{
  "d_model": 256,
  "n_kv_head": 2,
  "d_mlp": 704,
  "vocab_size": 2048,
  "norm_place": "pre",
  "positions": "rope",
  "attn_scale": 0.177,
  "bias": "none",
  "init_std_o": 0.0,
  "grad_clip": 2.0,
  "schedule": "wsd",
  "seq_len": 1024,
  "steps": 4899,
  "dataset": "wikipedia_en"
}
Each number is 500 + 50 x the weight over its row's rms, rounded and kept within 0 to 999. Layers, rows and columns count from 0. Numbers have three digits each. The size before them is the row's rms in percent of the matrix's.

# layer 10 MLP up, 704x256, rms 0.0963, rows 628-699, columns 192-255
100:503465450501552477496373499427449483391558543481467561508506475552576567551521450580475489444464524530510574521533534429544580512562429537580497426409559516477424524479462472472409471551554488
099:547456548470460477459451488494452464519521570496472389538436421448458432407485523553494560477453578481504510509506490560433427431524539441499494388551527533525450482481473508543427463471486462
099:506448458523555621546452415516440470417549483423516460506562483504445481443442429572580469555433501514472586551510397418499461449527463441394456452459543529537529512448531498428565493514441513
098:532506451483511547500449481487475569530483482468399474509461532427471514403461480468427451469523397581530592491518495515400462599486590438480445534469567571460597418422522504419512554693557475
095:556461596509490529476438483482504541489386472592522523560530539476564494495542543535519441526570512531433486508487468455480437499530564505471537509586408439581532530386468535512545574460445476
100:518524520450508528541440527515434571475576507517525556402577520568459515526516508664543439493511479430473552443474449471564472549500503559536443598476499513529540423495536480574592451532475526
103:495497478492524479412576445482499573523550495411512543437407498549449430501515496502476546516424409525509480510606471550477533480415416546484432454537448558412388492592550495539508508504577396
101:376428440480475431552483589407596498392425408581573596484474530544470520585576461481567535438543480450558538505527494528436403454561493468458545490486522478553540460529487543577455553498515488
098:468519447460424577531519462552498373575475498420395528430477499453528438476521481485509483490554428443479513515515487477584476553562564536519500514432552568561465504504524446443494459516554613
103:453545523639481466412458591549496582464449406487465519467546480473434427501515591526498513454423451489517493489439465425533441477453536470477526382485526537488505543484424463524504552535495481
099:469537476467583521371494484513503491450487529481538615550549525573519538456451523450571494519549506503472436477538457565515545614543437478527508500525550567445419458556493474511490521501637558
107:457492533502497454450450427533500477515445469502569450430442521442632503479542524584566592574565468392424449485448591594508538567500538464432457524599488452454523451468468466442537487506570500
097:494517544424557491558531489512458480427490505551532481471450545496402567499533421417558427466525429516460500405579557469559523472509493598485498402618498448452596531471511582609477433499453509
125:548513548580496441508557564650534509444516420473463563433539567502464406447538584537491508476473462557489583586507538491578458561494424569529550488566521530487486575493504503515536503468526440
104:678504530524521505476414480527456431487515463586487532575457503513549519567480593517526476405491539472393522526554500424544488503472491453499452406473516429500492486459524440516515405469553490
100:428535484382480514469544407482568478532559478525462548447516436551426475519592476427495503426542506453445550503370574535544565502469530526596399508453551459475473487562498599476610413525463547
093:438606502518513528482513550477545568521475463470526464527468566490534452491497476477591482525527510573553545481525534456509499483461486517484399539461520496409434589486501554527514389612518553
111:487490483470488512523455488469509524458485548569455474517545534476480494512484600607453546487440531415452519407596416505561510523493422556509484491504458429578494540443537408442559452495517515
100:504436477391506507347534499404419451577471549512430491568468546516471556470459511499465529522465506509507547451529439511488487463534523418604497409542521527546479394367515604488540537482548373
079:530483494462417503525399593513464582426568606469511506398533505515581518508566551465589556451529554537476498406467518502439572528498413488427392430485445354566571450460444635531454557445453533
102:470477551479500473481549535438545465528507545510461481479565525489515455452488559424579441519508569589501556490506479470415544489441466459588508410474551539516484447499440399530412410509520462
101:511552448452534481483487562552496488433457479567571569469471510577565504502514496467548502502595455507511590424553517443495631418413513461494499476501573464426456549506559495522549361366510547
100:518555450450450473489508513525449441538499488412536505398483497491488459497471482535520566554428554534458489534479480499543564418567541459477473514567347536475450494445569462593614548549518429
098:531559517497539564459422489520524451522514392482597530545468508442521547481454579478578605452422424567524528447598624462560451504492435459553423519440534558505541558444453530586521563564500475
106:618539507519474472469478379550438448545505603511504556469523588504521577416510466516551513491454468514560440444501541486536510517499502500545445443506434390374550367471505600532520552514554486
094:542432530478520511510422515427523526558497513464489560481559547499454460588519535516553455523473515561505524503452564402457464501587520544491458438513552485469501504518463393445556465432549490
101:503511466491579582501510490437524479551468476572538527480578464544480425534469441489537547516469490586517491487515460611525494473508470504503532471515525469495481518496443549489589370438526570
097:589409560455473558531458511482523350499479475531576439437567500528506453489452520475485532471504460477424479453469435536416425490533511509568521475431505479534446589494506439500475471464558451
102:467473483540552498574440497471490486398532550505490484396399487506529566459446522494469504506453483533542461551372529516478505542507502476423496516492407506535526557572456453472469546541452538
111:466613502504417534488475438519540456530490624538446555580438513497511485354532466541484424519540475475532546479552530640454493473585461553479532455399526534438444468524518454504490429506432532
097:482492468526502549627471486470497517462544513497397430556494466512402410420464502495545524546435537452498517442501409521476486591459515479563493435537477495533573533600582503437510425562459447
100:452586533483583534482540516470500519616515566459540488470544504478548545447540542492562540467512538521498466500536604496447410542448529524416451424491498546548510483419427561455493437524469445
098:475480484466491544483548505468422560526489458485596512546516438511442531547462464602544510581537458459505506467549471485473353413509488579513486468455463392528579581510506480561515523449535567
102:455474566540520491454517532491543497490356473515441545495388464519455580552502509541529460484527511598462474481419480486547432546581520446528492533548544467514446582557449615511518587480543437
114:518536384492481492471505557521506517562388539610456543485551582518461530478473490446480426397535473488604462473526552554500506543530549488557476459499482494420463468410545520565536494589478438
110:434495477460484525540510657460496400450582448539577547603483517584472490469487472405521426427483482568498512484558452560562553490481509553467502533531464469459530452564468481572398550498520479
083:413526435425544494439516456582546515424495448586600548625502481524464506534609440401568504497497432468543507401490522519458462448532577455464508481400473415490483476588410465484493502483466464
096:445449513494534406547441390514497574463452425520501511431508526428474484497506518609421453484575455588441446512457481473448522461522607466436499537412517422454502577554458567538507522459477612
100:397511512555516470462587495490499455498413518481418491547453392485452501447577468498476471485438616542460485511467453521527487602475522557452499490464442526487497496491490487511576502579411396
095:505584524625559540452466509522555504570470559503459458526487488601485488459446527426483562525523435465544551470524537436448486417478426459508606441534421484510558498580496557424523523438511571
101:512413454574497420458496482412490555563545549535633469501547511506525512460498584412455543498497568528488530516465570483529480557475477511496499568391507477509518513588554493478448575469551588
096:542503451466440513415445535552530545441542585477550577484529501531541543464559401574507519488492485470476500478474526582532445534515479572459484528518499499496493497574482482497406548388443501
095:473430431563525542584483435449506468540489449507484593390457473553524469436481530516533596444503443552528506452503419544567399501509457596511421454526541417568499527545469461513524605454480493
101:504533515439628578445488524532570407489528497505474480511548499527509497569475486581437485514495455481476462520408492446536565553460530467511491492507568512543524513443471604437488469420526529
096:371439493490524504494464528511494476545413491528542405476566522461497509484537474416507498541516504487534533491485476492554543387465496430482492512502549550561411547440420555502579384478501387
101:489461569518492511608488526416519546546498421453507476494509405607459482490592553512457504494537544534523506443486545522508494478514530606510585522529541465578544497485412568491501474550478521
100:492421477523603496586444501450569427513562507489554494653463547487507537519549538484563428513527530511415546461443507485396574462477456432564479525446516538482537508550609517455500495491461361
101:582481511586449475491424439550403513449505542528441561513516477526487615445505432499495549501481549479461545548499458528499525540581409480518610452577550563479600472503530489609542484508461483
098:458565507536518494554448493499528451489462448487569591467498575466536526416527531600490443547498437477492482532559546475442462484504554481464563562460453486555456439488480440424466538534410452
102:482519474589474411514522471529526498495392522494412464458489524428434541501477571510474441451534477541515528389501524490592412510464531485500554504444463365496510534426552504391486434466451516
103:488490508476521474512446578539540472444469574480509542458482547530526589512497528526540498524441530497405516491466466538497475548526528328458526480536433498549459497499443507552449449428508609
099:445598534568522506397502478592511546588472513465566562522585620538403544447554514462524465516514568603524586498526577465518575515516560458510643528478453578532433496452543447529496483493458495
103:515485509520462471544552469558482499480500517473498460433478519578426446464542554528557491514511577576457514490508502492482388448499580579528489537522601519461439550474417494511524498512524430
098:454506574438475491432484450470466508464551517527521473394599474462561452504511486490490504510527451503521598374585490437473505562479515542502531513523502392529501604528485491467522433504468515
099:522478520497456618544587499489510569455487473469513475462503461558575527537445465446552407451581474548478471492536488479396421532575476476558593466433624477490480476434495514459435519464559558
102:469554493478560545551527422503520524497551485532570495570451554594459453522486402457454534517505538490557537511474392446423530425499457558492584490497393466527517586516437501370535588456557486
099:429516492478562533514536437506515455522538456566471595470470469543417539538467482624367397553483369450424395453532475541493536449521549554509501521470446536570457503450467431476531515498532481
096:462460500504491525515418550529479469496466468547506549435458499499594470529474488493587481530465429494569484583512485483501537435588493502486464560441483498525544499448481518564429565503491476
103:552488509485529498503560566505553531492493569478471494571582442525460541489513387509535538460482511495526463492550520517503537483579460497536437508593472462503518467480591493559510497540584458
106:500522562543443511482489537579529477580460463403547519516493501490502488509554546508494514519461474517643440541551469418529474445467563467455425568508516469516509485507570504511627548491496509
107:529539447467420605521499483473493585414538571545482419487404550603527512500438543523478533503531538466499458561562524509412532478392457537519442471548529511528517500550524467562556468496488478
104:455545533495442507464526476566556505432494544517418542434566527558527502444519583559547428525549501459488454521452504549515527543586515409492456546449435464541515447492529521520430505514533560
107:503442445462487513532506464489487429555540603474543495525498591426524510454396527546490417489461620459404458376525439492532456507501425415516533565510465485498484420443456504423460517493460474
107:541449508479482506464458545505537396496455457484444414484557526579563507538530525535602569489511486498507465533522450498538508540531479553497475441499455510490493469472522451406479478352557424
098:447494457538528517477455507604474455497482453496393517551492529497487509472535554531502506466453550451451628490416475583475561513521551498521506527492549459474511571483413459477491445484473509
100:526457500529493408541521537580557554608518512524638462552398500506506496512439560457576462415532456474532531436480465498499525520477488606465553425479526503447481489670537459435460470530532489
105:465506512430516512570491449511450533490453566415542475476450419469511614608449535538461564555439496438474470494467541493557439402507491422604542445508395532542572529574615524559469542456470478
100:509504438482511515446490495501444519596456488455449497476502493504485560507421458506457463447499454456388443516576603466512449439527552483438540515488445474399526500526556379494428423411483434
103:543469485499464516516457543517463544504439502579361539489497449493462448497546482505517570412492597565461448577482565451507497583488474602486536600419499510448501517532441482415441502405515508
103:572453517508506457449524485455502419436467519618477512509521507439487531469533531625568463509443599424389478406576544493485558563497601568517539591477411452471469447481437511572465546573456457
094:552525545477511539512484484477534506406505522522484566454540520557540572532516503587442466446501501508485466397567583474524529458442471543466533492493567416438379506494477488570506502469492539
081:460421576506571487529481560546496522545534411633577536508534483520494472545470453410508507535470488536488593551499517501600514556513498502474540644502442540580506499542506468549435528447466560
# layer 10 MLP down (transposed), 704x256, rms 0.0944, rows 628-698, columns 192-255
100:515494479456395503411524545437549432571492525484499451476468519477411511387519501481578554512429535538434501571568435475461483464689478504520507460489500512540530522475476482544469455549459531
102:428465500481537449478559522471454554471441484470415442488537552369512493434464432602548453384514464505494422664533470522557508421527483535422499473463421407476460453494485493562447632468534500
099:516420426560473471543495450600482488581472515493426564540484479533508592586426468497495553476592489483459524540601488449444471457510508505591503513492490586494519571572436514636505494455543486
095:532569461496480600486453519470481514468512492503421426524443462533527456493458424533478470459510592450476542530438399490478507564439489525555345490507468607526491508576493490441530581489568535
100:439462551543423485471502537365551499455530470535549586516453468507558430465510506527484538516563429491603433477488524487552502438552411467445494499550559555484570477551474437472489525470452439
101:581435536443438574456507489475450473467596582599531505549489531580466536516507484531544541505594552490502502501581503512462545462521591473507453531562475516532537431461500541454504498551469549
104:436575540523582447535539503480487427467512528466564532571417492466532524463500506583482468505468475455451536508405543447568530557526550504484495507461500531484550469414438474491444477549531450
102:569416426563524499453501437446481494532461401490520538470517547491609501547418463509517447429445532548450494545434478481434530480586420532576474491462450561531481548523454554461585558372527523
092:540487512560533531541575464585534466439426484461567494507546508554572477461490479474513509563484554450516539514448473535490575428475490476460500514548516582535432522514491404462615484390533517
101:492474506503551508462486586502475560485500429498507421494550490398439540461458479442526489425590519473543576466410503405552541424403560443412597490520511532493433467536489476495449498488503449
104:512492469527522475489494495424589458521521474426509547576549376554479472439468470454402511477469535440541532509516464529541572558514429480448505507518471535489613466564583533561461477520453441
105:412476486532444483460622538436491474471459536450544532550525410471513532517470506531503485495513474458534507537485468457486512425583404521559602498538506580549470512500476523508499616555509459
097:459518470472547518443543514422422479534543501538494512490459519519544507586573497537512441487514542443542498571467494499461562451462594542502484485623518575466474498465441557558477500533542547
110:517466523513482455493585542492469479494491573495533541426524527484453504461498471424550389503581524419576527496444511504500426570485496544573476427566497572491442481476443441508518512446540525
103:448475512541529489463476450623504589590557565496571469525456487417503524594566465503502575549513476492552461540584423530498459472518487506537482507539471503482547475489469537530417567536504494
098:464347504506559513421370492496523476588485469596460549437492530538584473484577590471420553467516552527562401446578522527515434488502540466476452506498469528526502525526390536480496450494531514
096:492550498551542540514501566474396518601498580485539478488449490528531468553477533475559423517446370504435471554463365387547517540359500479358495575456436504556449527481496564520353524541553497
108:496510501532515431475403484515478423431510526442476521434421529517486474456486462541551521528469539504580440455481497593568553493606507554536539442500509417540522471508476511525524427491433499
096:461524463433499504510481496476495452522508446493504497570549441496482424614404506447461479580436469447521515437501510511368513436572557543507455433558475493529508578536530578535484511524541548
084:484565527499522510534472509488532521545551453510477554474516530458522534549438527502484489557550551500544471560489562424548492539481490480495559611571569470560538464493570433544499464500588529
101:550513450503570575588410453443566610499472504500452434629514503522541543434452580463455472459407503552446566553395535544513440511417456505537511514497497550460507538441532449539535437522559475
099:563569433481484602553461508537454441485459459451463494551527584512572500524445441424486458456605497496522534434482420510413476412500583537519435504537483404575524483574510462541587487448469383
098:491421422505548466514578502514604516430500514496545489510481493504528625376451537469521417516567552519475509527512483472534526453499481571503517488525552458435509543489489454473542524404440389
102:468456508479511468453537477408453466461424590494524468535555521563522605469504517448501468486513443485488420435459456547474468516560465580520613522639465456518517531502432481467433471453515540
106:521509451510482542498449419516523518534409555505533492490468486473418478405475582564495542479558395515492476461431444501575543462450488494505463487525531554502485470455503482547517518596435493
104:495633539515471399414468451518505529493534588462485592538438452473515573557485559517492561533463529506487437492499496476511473480484491474450554419496475502497465513491457467497518434451413467
100:457431447531524476535459557496516505515476395535401469469516605493479436532485506477442519552379544473572457471420454553426486454422526497477475488479517607494558489509554510536519416549524620
097:514481450407453583518511505493516546503539434487479538444476498483530529446556479486480561470456531545506524503480553528486581552405457439475541474598564511454603494406485535513419421560437618
104:521536465514533400480509482490492563518489514559443449512491560482574485473418591470427445468502469520583532447499533513417553459430545455476483547552497389446519436460500467506588515456529502
110:505467481524440552458508523540501533484583563535481549541485459569483475481621457538482491573500481447534560526538462516423554492512504545429523477470578480452519575474511366529385442495415474
092:458507520442478539478463499536486514487561363510436486499468549559544459528480521441493518522509427525602412510522479532585503537524465501550521577513519417482496462419511535492400444453443584
098:557549579601566481551548496530424535583504590523531479467604507465480499414461499515521517549530428488327549543407473554460458469503577531549463444561478460517458464474431485504522568573486528
102:537457533494662452465515459525539474446518447621565445459541551467485442440585586522489525587543514560566456484536593498454654477581499455434514418449453495555462516492495539416423519520552539
103:494557628521521523484436536555491537548450531530552481488544515581455475529556442539463428445448456611512491508515473458469533569463539468405444459467615642448538591537419511483561559362494437
107:476575498507509558506450389563487480568482474482503457614467596496427526514538400504461518507465493566574463480516512493505417641444586495523488452528452484380439421509501559570489530506420546
104:483451547506521501442558524395565541557499466494561457478435482537554482464501554523475480507493549505413461367545524471612420397452390533498449487553533575550551494604548448479536408386517511
088:462477617557418519503479538462446504520475563456497543399511566475602446462494501578457458532441540372544471505601541470451416507485524544479472506538494419485522483409456455495450503537606564
098:586458540545424561416471373534466511448504448538510503546501522427498505426405560554446479482502456524417475554451527473508535540485495457458507454499494542516555532473442519402438464473437517
098:436559595465435463578532522433482518445535481489446464526465431503514507521534383534421453492458402463408601468492464527504526462467481523527396528496513413550493503473554408507616484496494487
097:489484581500526506571452563565454521563584563461494448433500408490477504549462470405435421544430403491495513555483518455535528480591515480410533466392567474364500502530409581519445548500556501
096:563571501527559432536518457490508606596430527537614481437453485549533516557424520515469478522476495491487489490527535483589512505571471538502470530535436551534504466454437458480518501447521549
098:494528474560503589481494442522572494469483482507472464528560519537499475448524448422566533547596601624468479529533398504513483471485578590519445591490586491522479501575522497531556562493516444
098:628537514501525542483511512463441525455524533564505477423564490472502471471518490560504526498505543533493571582604481473536503503579514477496469527493502369487523515628533474606487548540477485
102:498525534528527401552468533470486528524558504401552467511547499494469533496561557451437486529583448591485510479488517442539575440534421438484561491513530470512558461532503482417546458425514554
097:530558459611520581450537546547557428530400467514508482449518551579568494580481513487550500562558496499552451497529543531470520517523580575459495511557434517518463437483523489618542575450559468
103:491601591509528471477473535504521480555523413488496509535513565489483516400602469593532490513497499559520490492523492558490527540630466537451496550488413444499519505446457552519520499512476468
098:432505483535550587593525462520593427465521565536506524507385524487422463539517468552553559532482455490483459466547431542506505561530540543474486471518512626530491551509478486501383540431503538
099:470536457422545521458544507472509495519511451466488480493478509528533526394493590555562479499509518485396405539562444548458493487467500542546463501510444418532476426477441519467416481455477532
095:432540414501530474554521486506444571498532571517488477606459603553477547458578495465489495445546524454498495510482477578460493522501561548554597430514490464497487555496521491527576500542441486
098:550470554549605490491504408425591491491534495509492549432456553503476565532473550574437512504440426543461430416442600397506446561527473503624612598506549597525499490476533462512558528527472484
101:503424453441455488548555529574423494454496601493483454552529421464530538605532512494509498448556553501438529469462536422447515511472637429473511566454491555450446512529464488510431457601530462
098:453536517515580504484510512548543486528446589534432499501528484467399461512553478424527461494409552534492526415479547461534427451541556504548451427455522424450493493508553567428453597521518512
100:507491438457517536544465466501506534486572549412452563446508518557580530469499480506510470480546497494536464490461530547489513531537540452387454477525473436508504432517513514380453561434472484
095:566478482482514547594417550391579584457491483435562459526510447544530468448510513592458574465514563435565463491434498534495523434574497470520549513469483489452517471546555510505464486433501431
097:652512490536483495519498569491445529438419554460582485457507552516427521483540506442506489481532494441498489541477454574512507492543507471496558432518486501564466562528538495489481495516535547
105:434499516534482541567488489473535442482505526487494459483438510429518607510577491462511523531552486547439469482411464450440491438555485499449532399549365504489555410440473498463485454534449558
100:490479541461509580570404495553477516538541550575449522489452502496449449486556458446435561440540436530438482523527518509494450554421520443495440396392485535467516553503495460394476513548475422
099:579424528439548494528555494467487441527504465460562525493480571550555478526471501464465457538493503435585600461526476566404506548523530492489568442518513457538524476502430477568466326474456537
103:558488481515546422526487547453620485597452453548481442584477592531463481457549573527515482435440440570550483449483496427421605454485494444474574565442468393519545507530540474433528515489544499
099:458504572591460525481449501489534443481466493535555482499484489415499469507437543534533436449498455504380492461514456406429486491390571503438490496434477446461451536500517461542564450416579528
103:551479440513481515491567479495460539507429551574517442468592550514612465567483479470482506516495454492495498474463515507409514475485469531512497507518451443626380481469490496447447482483468492
100:463561587500481527553458534474504443482506588479531531489543436484489619517392444499483454358533493509546469502514478567480604590469423527525574456465441475554499543565520542432523530547499512
102:535530471512545474597538614520501437509449522558484511544572456394446457588518497508478461490452517460445467399441464406499511582531519487518407495507391511459508527543482494457617450541479443
111:478514460475456513503514452521505504567502491447500591529542455495419398426458502548533480515640588480473488512583473527511495556549502461494509560490486526452556433579509461561497580484503518
098:504538521557458436516487507612520554506579501566533499518501426469565498483461514511483449504544386466553494497445455508522426438534515537549488498447573452443512519551543463522488456499438460
102:531517514502497540539499469521485456488542500474529490486498442529600582548460443434498455516429497466427478488535438543567513523385455505477432475473463530544555470577577472447424497589556549
103:396533575501535454525523568515502496545492442392480442525434446501467596503528522515437495587527485532500524503501572461494400536479411550559563489549454408511478445492511393504430560497541370
099:486462449508501532518442619517469403452547478555522462468558442487478469496558456414472616426430511434484537421532512512460482504606501612433507440572509619437531456388464446490507534549566487
104:461502450498531424500540516515458554490458501461516538459489528535493510518519544488478444509507499487390624432550590511556551576412526575486563544513587450448516453480534471456503565449489480
096:512457636533532513458495573464559507494518611584588451441491533447581508514567528497486477595470504517433455497491600519490445475551506454481608520544561424547501509505473483449540478544462510
094:497506499420486463498479484510494516447533426495524451542519524482620447517491499533488536473505538436534455432465578493534483501509481351576519476501460524487543455480504466497622575446478415
# layer 10 MLP gate, 704x256, rms 0.0965, rows 629-699, columns 192-255
096:499560501575386470534556451552437475500585580496436563491530447523521530560519533518512507557551457510606503377503488462437545585481448593501431488489540493410449512437516415428594517490562564
097:518495550546498443485540511548544432427410472429479532489468464480496508494561525517462479469645529467521463483483476519464465598429497494547482453442455397439508428486443512543463478497490492
094:434513513428526527476573444536508469548550468519396412425476567434549516487450495487497400535480574592455554486492559376519520602565429568412410513409556557497461485478551407498519563545536492
095:465444541375538529457453569453437477455382461568498488454505543489579508508507502540419477477465475453497575517533483438471540505463464529504573598677420449493471494550486550512485485445472482
100:447531577554573542516554465491523487351424496640488480419557538461506532454519434470473475528449636466510436512490522529510540439423433494465606425472494427519556503538530571463511458462392438
098:453457554608546411504493489518499499492458406428542618464508559562485485412532486492535582535442467479589445544540522520470437520531487490519539467492502508488505383446442506488436532444534472
101:529544471447525578513547495535454580445529491478548430495514561483538439530495444455481536571572488505510490591574447552542502467425405586438542473439451472454508540562523450493566486537469524
092:544562524424495539552551475546593456470534488590512511527502547492497565416524595551466510482573474455436579524556542470584556513493449462547488480389556491541539465443461519492558492511558518
105:546522509516492387471508556553476537513490558484459587599397529504523506471526416468560483503541484509475403479548547528507529489498483482429491561451578541470480443467534465446475453480484471
104:488478550381492558536565395488506544389492501475350435535498516462627434533519502493381489522462655521476551444460476519543492512449501509534473448447516475413583497504501537477467511581477520
104:527565514378464591425443555433520513553519459436497547473470489523529571552528483500516465561453512432521464547457432517599601584547401438429402477518522498476484462468485536600535460523429475
093:476568519465501481538531420549509414396562515467514494586491486455506509523574470422433486499466532451480539511425508529577605526504452519586556450535493446457517435442545549588460524504494461
128:478453523437521496570575585546532496450551579528532508448446539484465533516570499458431448547560490439485537543593453520501525543504501541530631490539575537566450482524513546523612392408475523
105:567532493473488521487592583521539442366562488445463411566502524551555665555447582509492509513572492573507413567472615563577480565477427567570472445501600473482447503589520515519453564430418531
100:489491515469610494490461495495523521567489415481447522611558490519467478508524573522362511444448409535441568462509504477469476495525504486436492483482498594417530571525534448469643470531449503
103:464496540494490520346541579531563636443609477523451464520520535463522580554489456473543470483638438558538453502485414442373505482452476558476488499465516493557518482536459462504551464538515502
103:446476527500474508578526501563467469461473523446458555545441587451428519512640521539376549594519502493500611655400548543555568582531442459512600510475476559581461518536502462459481500491523512
101:513469534453505540489487549518510551517499431511398507468478559434451475466496474467586527582540468460461577480609516486515500556485460516455466541427549477385491450533475576457480518479552490
072:512537440518539510563499483476584482575536439546560509495485499434506539529485518565473487572437533478490451552507617418574500523526523570516576602560597575529500435540517379535527522534549539
104:580570485450407489486416488496547477422530526526585555499546496440555533561520444471508478482582467458530442442546574556471520586474470422475474506485550485458452535505597533443484492520414491
103:478536481487512538516457497454450517547429501472553410442514497422545533467514525387509598399534560506517445535474547391556459563530458594533491389479535473503503581453431505463444497436524607
098:464493497454455478491419559487385428462385437497544482539425427536537489490485551639506398534447475473578515519501453562563547555507484494471500446473547450505521574590524584439408485498486505
102:418453564460478518398465482445471520446451403544402394509510436486403601510498482456558393471547505514536422528475465565460447481584608525577580442509581453450525480488505475445500447387531524
107:571574537471541478438522491532474458448429511458425591446481632485483509453498597505438574484477492480458497407509516430577548622459533494480499531524487458457536514443525582557512528466447399
102:468502442553609590519523489447519445482535536467577500502553503404473488535472391540438573517493504488500571480522424495457497513468502530499490421410493475460514519443511520535449554449587573
101:552538487425374492542476544422520471440641578504492525483583485515437416526586526485499557484520504477494505457539491556523488570568411440415565476468530483487437470511480497515541443507559464
099:508573470443497423489510562524470565520469531518496532424529558470530495493521471517610453548556377417564482542526443488567340453471534586397500561405522446502425507506525487442545417470512448
104:545431465569607489420456652361513477504488568553461537499491429430521557500485507562453512506470455609610548424457499583415506486582523476438513518521470511480506517511480478575486518523497573
106:540513484416523524605555583554473461408484372536548497491514526455528517508562517531479468469570507510527557538560561542628526563463527449439419562469550463461448393546477572518489572474444480
096:494546561482439542547558417543413565493462552452452468504485494489428470412465487524470439548404473455508547460533401545510483595554407510438487485517490577500497494460515475488575422548564478
098:463469541507544606577539460545536619477528473410537473385573509440606469489484429483501534537451445554541473417479550469466437460436533507513425363432536383515494497543409514493518472529515529
105:462573448485445507553566508538559487444568485458470503528493496452505549493518515409496473482438475563389537522533454482418582477540505409489486496439470539494565576518479483499517420497528527
098:630498471453494552479442513501456434446486591454474523509494523484485603609510510419513509515551475505476509501512448510512548527585498443579527461519489472518518470456428469510499576502516456
108:564419547471477472447407546562460559579495494489467502488520677475418478465583445564543451517542522490636502546578524522548599527591552493509487503533558543433442488467453533440510554542518501
109:549475523523457470563488422508549508457562533522505540390530502400468424521458541566478456495494503480556524452508609588511468523510542575497489552507526386476434452366468479442567447520411561
079:523516513533433547435533523494441589453486535512466518459450562512554535361544381638538520484413479469536405469524508435518533444452514472468536444539582529478458487414458405450448522475549466
104:407532503477523581561478491408528442476483573442498499501446455498543544426431500444527559526472538453468561495611483526538435482504385481551474537519505498516487401410622515498549484492457425
097:483557505540472539497570529490498506416550521558446546454476533409487554409510431507545505436537512489454499489506544412501570522525566490515542497446518481491506437501546465491443594474524468
099:502478455422510385550530459463434408484509526481537541507442557469446596479500478533481547496498553475486503462487596510492677571399524512469483525454458474502547425457581547441493469507474504
093:583439430524525428536458465443459532497599526471487609536454580547546488455474491512439575506420567447441557593375540574488574533480469471525493488419522447444544481592458507486444472489538522
097:438369578483508507509534437536440487455500513481480459443486547480418481529516532416590468582484534491508574552504481414469521504590489494454540531379638428503501515479523477414536535522484523
096:512495466544540519472556507403508595450452573572483508453539461426471522503450567418497455494486564502490491433523479576498435538520452446540476550494441375557545622467415428490562492441419441
105:502484490449628546472434454459545483481595564408537511435565506488573585531462519446427459512563488476551486540438452540558511479508529458486460417551537457507416547495461508475501482479421531
100:508458606443444570532460482549498571516420527501598523536544552485555519366444479465503507487431503523574405528405534511554578505556430464447495416447566535544412527492535563452388510537495452
105:452535538444461524543531549446516488437453447540473463501474550512595401473582552564533584646424520566504528426502505413498539545463490530482503573508489533459458570511532526493500486545414549
099:526534590430544452551462494520496487437457561520522446494585405553520477503574564546500545547492577448506412489509491514508546393429503506523490457459567496583473488469565489572522510398504468
102:536552506539461552527399436528480488484497530566452497566496505545570554500448424569522558537478406569597587522425520598538484560497382508484501528525551430522584486464527505455527510460466542
089:502567583542556547418605457474542501442480520520475399494567515569432491521467440473471522576512534549500439517470527482434495490445478580481463410573544501604475515490575543545555402585542479
095:551494525538477486451541533461544505407454503501582558462543560498492599568413456568474502489498505484525436465502510589431472438473508654567615509454423487539578500475511380475492502458492513
098:505431438512483474480557487519501447475581505484469425478501529544461523504549508491548489489525444526463408608521558533394489481510565448509449470533667459540492408439478506487451489463492440
106:488533446419418484494509552526472488497512479494496499474508565514622453477575514560480437523429367465538473489448535478427498512499372542541565522527485486464467540460542460516455484581503505
100:513513501416587558481452500493539449500514476535504512455519462444429458510562497529557427567467513539544404563465549418482479532493539453425543539582489502524522583532480505532574404463539533
095:493492478575541454528522567501445569548498543511461520493476530478485525504471539444480527542439499468503473487492386467488504504516523461503474539490567542506485488454547508543435538541428486
101:560558462572551536561507542515557427508534516402538552563531451558459503478534474446416455564505423491552521476523464516457559520524506482461620446441470471518463446496468493457510500537508555
099:457423510489430421571509565562543521412557516531498529482458491546560574437578468575506563452477609498450451473533444482501426577547582536463522410524467498537447509460508419545522564509512527
098:521547489561470473527524554545434476410469488516631503546537449419579547517599570540575475565521497504543534471498451454449495547533545526477590449532519458451428502513539458540521519562577441
100:561541512536529520472448424485523508486547569423535511519481433492465491486509488466479497488548539530463435530461470437609548583444541517544473439420539523490416541554534476506498537534505548
103:485554505440541438491503599473547511511500535477494473589517520424503440424520501633478507390450507382496474527521550509477468539582493456441485487443476443509474499456455510402439594611461437
107:494450462425460561504500562520523562360554539447433548467574574505537624505499535410473551442538517501522561501530550569534424532412499445510512472593473461552483532440493439493458590564531524
106:493498456490471564484534565551527474458468466543610494486446583469565506465468517536444528539444468438558527526603414462561476521561531544493476440543528426528542448552451402533427571459490498
103:522477545488504490553508558520462523690491514581556467559445520461504499449539492464485499536475473473443497488533565392453571596458503555461457462493508485532419507545507537541565508514422505
103:494534518487550514460466497560548437438465514532479583460513498504483523480535514497580536461644521565529546399472485452466545549585446598544549588546553473471458585499452498496440495550458400
112:430481372489524514453506508571470457555540504387533560500536463530448565549476504468468465493562555518517539521529539559489582515556537445427526517566458492436491465443504553519569522478505535
097:513568438478529534463525549509479584398596498480505423505491428494480436580475464455533471450534537531415467507550508425499455612408469457555625466507581478475481547507476465546479456450479530
103:448503480448504561575636516460518482536524514482485490451524549417436616420530533505484531524545508454426516499451500567478503503496553494446435522531404392506535484450455536484392536401338471
107:512429457460472585559489528567490534483571610491490375512487494416494513478538466555542423495506467592469446486462453512555540548486493535453508507484481440585441526551463415449432534448531518
103:502477513519460602530523477444489530419539513462547448553586486543495513450515445451571499466478469470512497464540440471580591456479543477434480459449524457545500622467444588499523481451550481
105:540464458451416467518413526660505564390480496476554560481507507477492563521516540553496512529508478466490566467444569526441519602462530517596667490547525519462574473481469447532438531458416500
109:483511518521584504491511484538593518419419426534527499550505460561456475479515587478447533513440468474636469591567521532462458596454478570517530471583531476478498470542506467513461503454428469
096:512496545552503563511503529535539537454564444497470555462445458539522484507535571472492423537525483473549502547562607553484454477491465459470497553477505467453552443396494421505551576447405535
077:389572563600535430439571411484466563567597384562498496520480533480493429538554516417502492487487572515507480444512546478584507497466497518507549644592417503460496480608507431475519437505546471